{
  "intermediate_size": 1536,
  "vocab_size": 32768,
  "norm": "layernorm",
  "positions": "rope",
  "bias": "all",
  "init_std_qkv": 0.0272,
  "optimizer": "soap_variant",
  "beta2": 0.95,
  "weight_decay": 0.26,
  "lr_head": 0.00351,
  "final_lr_fraction": 0.03,
  "max_seq_len": 1024
}
Each number is 128 + 32 x the weight over its row's rms, rounded and kept within 0 to 255. Layers, rows and columns count from 0. The size above them is the row's rms in percent of the matrix's.

# layer 5 attention value, 384x384, rms 0.0849, rows 224-240, columns 0-95
size [100 102  99  97 100 103  96  98 101  95  99 100 100 100  96  99 112]
[[140  78 106 168  95 125 166 177 157 118  43  94 149 124 106 160 112 122  98 102 113 136  84 131 179 135  92 156 160 131 104 134  52 131 121 158 184  81  93 125 121 117  93 151 190  94 118 139 167 181 179 135 117  98 114 172  86 149 152  81 191 151 140 125 111 142  93 194 135  39 100 129 193  90 107 132 152  86 170 135 179 144 174 210 118 101  69  64 117  94 162 119  53 112 167 132]
 [138 156 138 143 135 141  87 107 122 127  29 166 170 139 122 172 111  46 120 130 126 165 179 101 131  83 166 122  79 125 119 127 179 144 114 151 121  82 104 121 143 138 113 117 143 159 158 165 146 129  47 107  74 118 112 115 155 164 113 151 166 105 119 146 110 156 139 215 130 122 115 149 123 104 116 130 126 123 149 168 105 109  94 169 100 129 143 149  95 146 147  92 160 119  95 119]
 [153 106 104 118 120 115 170 139 122 162  77 145 152 155 160 143 118 105  90  52 153 145  75 100 130 128 174 134  89 141 130  83 148 122 190 141 141  74 122 134 102 140  68 149 113 133 136 120 134  94  73  98 172 140 142 100 160 164 166 153 134 137  62 151 124 127 141 122  90 159  57 157 156 173 135 174 136 126 122 133 139 155  70 118 107 113 167  77 170 122 100 116 194 118 123 143]
 [168 160 154 100 171 150 128 140 137  85 126 114 150 114 130 133 199  98 166 122 143 110  90 117  72 121  91 153 159 167 100 151 129 137 164 116  91  28 109 143  73 124 137 121 108 125  85 154 137 108 144 119 160 108 136 152 124 141 161 120 113  99 128  68 142 109 143 103 132 182 120 130 101  89  90 187 149  71  78 102 126 168 105  41 114 137 132 105 141 131  85 146 125  36  99 164]
 [108  92 160 129 134 148  96 123 159 126 118 180 104 139 147  97 222 124 114 132 154 127 168 133 135 173 139 142  95 195 144 129 136 161 143 132 170 146 105 149 152 145 161 140 224 146 121 154 147 123 139 184 113 107 119 108 121 131 161 159 146  85 189 133  37 140 141 180 138 126 138 154 114 170 154 112 134 127 105  56 148  82 117 173 125 148 101 155 170 162 124 196 127 150 121 145]
 [ 88 127 150  88  93 156 175 148 147 109 114  63 153 185 118 200  67 102 130 141  82 147 123 166 145 144 110 131 149 140 205 108 149 101 111 116 108 197 149 102 134 120 142 160 115 148  85  89 134 178 140 157 133 145 194 128  84 120 116 115  95 145 122  14 131 170 152 108 132  94 162 148 117  86 147 173 140 122 132 147 154 124 166 129 175  95 116 163 171 109 184 114 135 127 162 121]
 [106 149 112 138  89 133 117 113 190  48 128  71 154  69 182 145 127 109 113  84 180  98 104 118 148 119 114 186 146 106  79 177  60 144 155 141 167 141 150  94 172 101 132 135  95 103  86 118 173 174 131  95 161 167 120 154 130  70 149 117 151 124 124 142 130 124 124  93 145 127 171 180  95 143 139 174  64 100 154 103 112 110 124 163  93 184 137 145 139 136 146 128  96 163 178 109]
 [139 122 105 150  96 178  74 138  83 171 175 173 155  58 187 117 113 134  54 103 152 110 186 118  83 127 127 167 124 169 123 114 134 149 133 167 139 109 134 114 147 102 109 168  77 133  50 111 153 136 126 143 108  93 212  86 128 128 119 172 147 112  83 121  96 126 165 196 142 144 107 146 148 132  95 195 106 127 132  69 113 178 162 179 130 169 122 101 171  75 105 119 202 107 150 110]
 [ 83  94  96 111 170 137 128 112 124 142  83 117  94 157 103  80  82 127 102 131 125 116 127 145 122 138 140  91  52 160 119  85  88 135 158 119  92 138 146 111 106  92  96 133 128 144 139 123  82  92 132 100 157 131 133 171  46 153  95 103  45 119 122 118 107 105 114 113 178 102 116 123 191  44 133 105 163 116  91  52 153 147 134  74 140 112 182  83  79  79 138 110 166 165  90 121]
 [111 101 175 162 141 106 127  87 138 151 101 147  70 142  68 110 112 140 106 128 142 124 141 164  98 182 105  76 112 111 119 177 142 114 168 175 113 111  88 124 177  93 159 132 108 105  92 134  90 132 147 160 137 138  90 139  84 142  85  55 170 109 105 102 103  71 109 125 143 132 124 109  33 128 124 163 183 131  89 107  79 134 142 164  99 130 133 145 119 150  78 165  89 134 105 136]
 [116 101 191 144 168 116 173 115 136  32 123  51 110 167 149 138 163 153 223 145 117 141 108 134 159  99 158 168 196 106 153 134 150  91 116 178  42 156 134  81 165 108 157 121 132  91 133 114 141  74 107 100 107  96 125 125 139 100  83 129 135 102 104  96  94 117 116  87 158  78 137 108 137  60 127  64 174 126 123 110 160 121 142  70 144 113 108 167  96 111 121 148 108 156 150  82]
 [181 174 134 136 149  87  96 140 134 144 103 127 216 104 155 152 118  55 116 128 133 136 111 111 159 123 141 171  95 106 100  66  79 115 165 163 150 140 129 122 182 166  85 182 114 175 159 139 190 134 150 162 173 127 124 124 161 104 135 206 129 188 123 181 135 161 154 129 122 122  89 125 122 104  92 201 129 104 158 155 139 172 106 129  77 192 160  99 133 111 138  76 143 137 195  97]
 [127 114 101 190 106 147 135 140  49 102 135 137 105 129 140 123 157 107 137 147 158 109 156 126 145 146 118 120  99 174 134 147 158 158 114 143 148  90  97 114 154 184 115  97  87 175 103 138 130 110 101 148 124 140 144  93 147  66 149  68 146 147 118 155 107  85 100 138  97 178 114 148  88 140  81  87  39 193 165  64 164 138 135 144 163 138  86 129 132 148 139 147 102 159 134 135]
 [122 142 102 172 222 117 149 131 107  76 144 150  92 126 165 146 113 122 186 168  98 179 165 153 111  95 122 124 119 131 165 141  67 129 161 172 121 131 132 169 152 185  80 244 149 138  90 103 152 145 152 148 204 119  89 130 192 141  82 144 160 121 191 133 128 131  98  86 157 166  94 138 160  99 113 170 134 172 106  66 215 121 160 172 132 111 107 121 143 126 107 155 132 192 139 103]
 [ 89  70 140 147 122  75 137 113 127 117 157 116 161 126  80 106 102 150 102 111 137 113 115  89  98 105 196 179  77 123 214 132  98 150 150 128  46  86 144 134 121 149 128 180 123 112 166 133 140 148 148  95 103 119 112  90 140 133 167 133 174 170 146 134 117 201 136 104 152 104 180  68 136 203 130 145 118 123 100 152 129  78 112 160 139 154 134 102  84 129 150 125 152 105  98 146]
 [ 92 156 104 108 145 135 130 115 135 131  91 137  98 147 122 138 115 155 181 130 117 142 138 173 138 156 154 113 144 132 125 182  96 119  86 125 157 146 157 207 136 162  88  72 165 113 161  91 116  77 103 213 120 125 131 174 161 119 110  83 146  51  88 198 156  87 107 133 168 138 104 159 137 115 175 105 126 175 118 129 137 145 105 119 141 118 125 133 157 137 157  61 159 180 140 153]
 [114 104 167 142 143 128 152 107 165 177 116 152  97 113 149 106 139 116 172 122 103 109 162 126 115  96 157 132 140 105 123 118 126 206  92 186 159 120 141  93 169 115 144 110 134 129  90 152 199 144 125 114 205 131  96 120 168 166 143 152 202 168 157 142 166  95 127 104 140 144 121 135 112 140 129 100 122 119 189 118 149  79 135 170  91 140 118 160 142 170 122 158 103 109 149 112]]
# layer 5 attention output (transposed), 384x384, rms 0.0768, rows 224-239, columns 0-95
size [103 105 100 102 100 106  98  93 104  93  98  96 100 100  97  97]
[[142 120  90 130  99 214 190 156 103 113  95  83  80  82 167 131 109 105 134 132 159  93 150 110 157 108 133 134 107 159 134 153 188 118 148 159 146 170 121 115 149  73  82 120  94 149 168 133 163  83 115 100 124 155 127 128  92  79  79 168 179 164 129 105 164 130 119 145 156 110 137 105 154 119 126  93 118  80 117  67 151 118 124 117  92 177  92 141  85  65 118 179 114  95 123 166]
 [139 156 121 129 133  90 124 153 172 145 119 142  50 147 132 152 120  96 200 174 106 162 128 167 121 147 102  93 165 151 120 132 179 109 177  91 128 136 101  96 136 138 131 102 119  90 129 169 108 155 168 185  80 127 116 133  98 101 140 111  93 103 149 150 150 148 146 105 104 171 143 189 115  52 154  85 109 133 165 108 149 165 158 128 163  85  96 123 168 113 126  71 133 147  80 117]
 [146 126 121 154 150 159  60 105  88  90 147  90  96  91 111 167 150 123 118 146  93 119 145 117  87 130  70 118  99 103 146  73 122 176  92  98 123 158 145 140 162 144 130 130 174 175 176 113 111 100 129 170 195 148 130 181 106  97 171 122 141 166 114 158  68  53 159 138 120 141  42 100 148 108  88 140 167 176  89 125 113 126 122  53  96 145 154 136 124 103  72 111 112  73 108 122]
 [146 102 181  92 158 170 149 116  97  80 143 171 192 127  74  82 156 132 123 151 111 103 138 107 118 146 173 117 150 132 115 143 122 122 151 156 140 144 158  97 202 109 102  90 153 117 201 108 150 101 132 133 118  88 115 139 166 176 127 120 148 168 131 103 132 119 103 149  86 136 134 138 152 127 124 125 117 125 165 136 113 168 131  84 113 155 129  98 105 128  99 130 156 117 122 123]
 [ 97  82 159  72 109 150  83 167 135 128 118  66 122 122  91 132 133 162 157  67  93 111 102 178 130 163 197  88 121 163  52 112  96 131  90 125 122  96 149 181 103 185 159 141 119 117 107 143 147  93 125 127 137 121 127 136 120 170 145 132 158 174 129 186 133 255 129 146  95 141 158 120 150 155 141 120 130 172  90  55 115 132 128 156 128  52 114 150 166 210 121  78  87 120  91  81]
 [134 157 100 148 148 113 114 112 124 156 152 139  81 111 175 168 113  88 130 149 125 140 175 184 171 188 122  89 178 158 144  86 165 122 128 116  90 133  93 125  66 111 125 146 151  81 160 134 117  83 100  91 216 136 127 125 125 137  70 111 143 162 147  97 103 149  72 143 160 123 137  75 135 156 116 157 132 149 141  71 112 115 157 125 142 213 113  92 110 152 214  58 129  77 182  88]
 [ 95 101  53 135 103 147 147  95 122 140 118 188  80  51 135 120 164 162 178  65  79 101 128 158 121 119 123 139 133 153 137 129 132 158 176  79  89 148 144 163 137 143  78 139  71 140 170 131 230 141 146 121 143 127 151 190 115 104  51 193 149  98 136 159 149 121 120 158 144 122 142 150 135 165 156 102  90 104 141 164 115  84 163 108 171 103  88 112 111 173 130 131 106  81 143  99]
 [113 125 165 117  53 121 129 112  88 148 144 132 158  91 204  93  97 110  85 114 138 138 128 132 158 195 149 131 120  96 133 147 101  88 159 107 136  99 109 178  94 155 133 152 117 150 129 155 132 136  97 124 111 183 174 141  87 183 158 102 184 136 179  91 102 120 180 100  56 189 114 137 134  61 131 120 119 151 122 130 136 170 126 162 161 167 126 140  97 140 144  93 123 109 139 159]
 [ 71 153 122  96 178 142 138 160 156 114 132 117 156 110 100 113 100  63 112 149 133 164  93 129 131  68 112 118 131 150 185 119 145 140 125 159 141 121 105  99  79 139 154 159 154 131  81 150 185 123 167 149 216  93 161  95 107 119  47  71  87 159 101 100 103 121 113 132 162 143 176 118 165  95 106 133 120 142 167  68 150 142 136  79  86 102 157 169 116 133  73 115 178 135 135 166]
 [143  68  99 149 115 119  39 152 108 115 106 133 149 163 127  90 136 142 134  79  84 172 120 136 109 173 128  92 175 114 188 125 137 158 121 114 123 104 123 161 140 110 123 129  98  99 121 113 125 121 151 146  94 145  94  80 175 150  85 153 123  87 140 101 119 132 149  67 172 116 134 155  89  75 124 171 177 158 150 174 133 189  96 133 139 159 114  71 133  80  92 105 126 102 103 126]
 [ 87 157 127 146 140 150 123 106 136 107 144 119 104 134 143 103 108  99  96  92 146 180  13 144 147 110 167  78  99 129 113 131 128 131 141 114 136 130 164 142 153 105 154 149 106 208  76 149 154 142 102 107  95 141  94 168 123 195 150 162 128 160 147 129 138 177 115  89 191  52 152 123 105 137 124  27 179 101 113 135  99 136 118 160 133 146 174 141 126  93 149 127 109 129 146  82]
 [116 167 116 119 104 143  91 120  89 181 175 143  89 117 173 122 133 112  98 118 145 146 190 120  76 123  93 142 192 148 128 126 156  95 103 173 121 194 164 109  88 127 178 104  91 126 148 133  95  78 153 153 132 153  90 128  94 113 139  86 178 148 158 105 125  77  94 160 130 185  73 154 114 101 108 122 121 120  96 128  77 124 138  81 118 128 171  93 149  95 153 120 162 130 144 139]
 [119 132  87 160 144 130 125 123  88 144 157 135 106  90  68  88 114 113 133 117 145  92 128 137 132 209 173 156 131 168 145  92 158  75 106  98 127 103 148 137  89 109 102 147 128 135 118 106 161 104 135 139 150 134  99 109 140 128 172 167 163 105 125 157 138 118 128  90 133 139  92 128 150 127 146 154 104 103 137 129 128 155  92  59 100  95 175 126 174 111 122 109  92 106 117 171]
 [ 83 125 147 150 134 140  90 105  90 130  92 117 193 108 139 160 143 162 114 135 108  81  73 151  85 123 161 146  85 203  68 172  98 138 118 150 131  93  70  92 108 109 121 119 140 160  77 143 149 105 119  89 104  96  68 131  94  86 174  27 114 130 141 131 124 105  86  62  73 126 123 135  94  48 113 107 124 103  69 145 141 131 144 109 148 129  55 151 122 107 125 111  69 124 160 104]
 [165 106  60 184 154 108 137  54 105 128 126 163 141 153 161 118 132 167 156  92 127 119 107 158 110  64 117 183  77 129 165 100  75 126 130  91 103 197 148 120 179  89  91 123 119 133 132 156  92 199  48 145 142 109 168  74 114 167 121  96 125 120 119 119 104 173 105 172 124 174 124 109 135  95 135 142  61 152 147 128 146 133 112 129 152  86 114 163 128 134 123 125 146 114 165 117]
 [ 63  81 160  95 139 123 147 148  90 151  95  87  91 173  90 191 185 169 137  87  92  82  93 138 152 133 127  83 118 155 115 145 155 107 124 128 170 107 127 100 167 126 112 153 139 128 139 115 127 230 173 116  67 157 131  90 169 124 155 190  90 138  42  74  93  93 138 121 121 103 119 122 110  56  81 147 124 191 142 126 157  93 141 176 160 173 186 226 133 105 117  85 123 176 134  59]]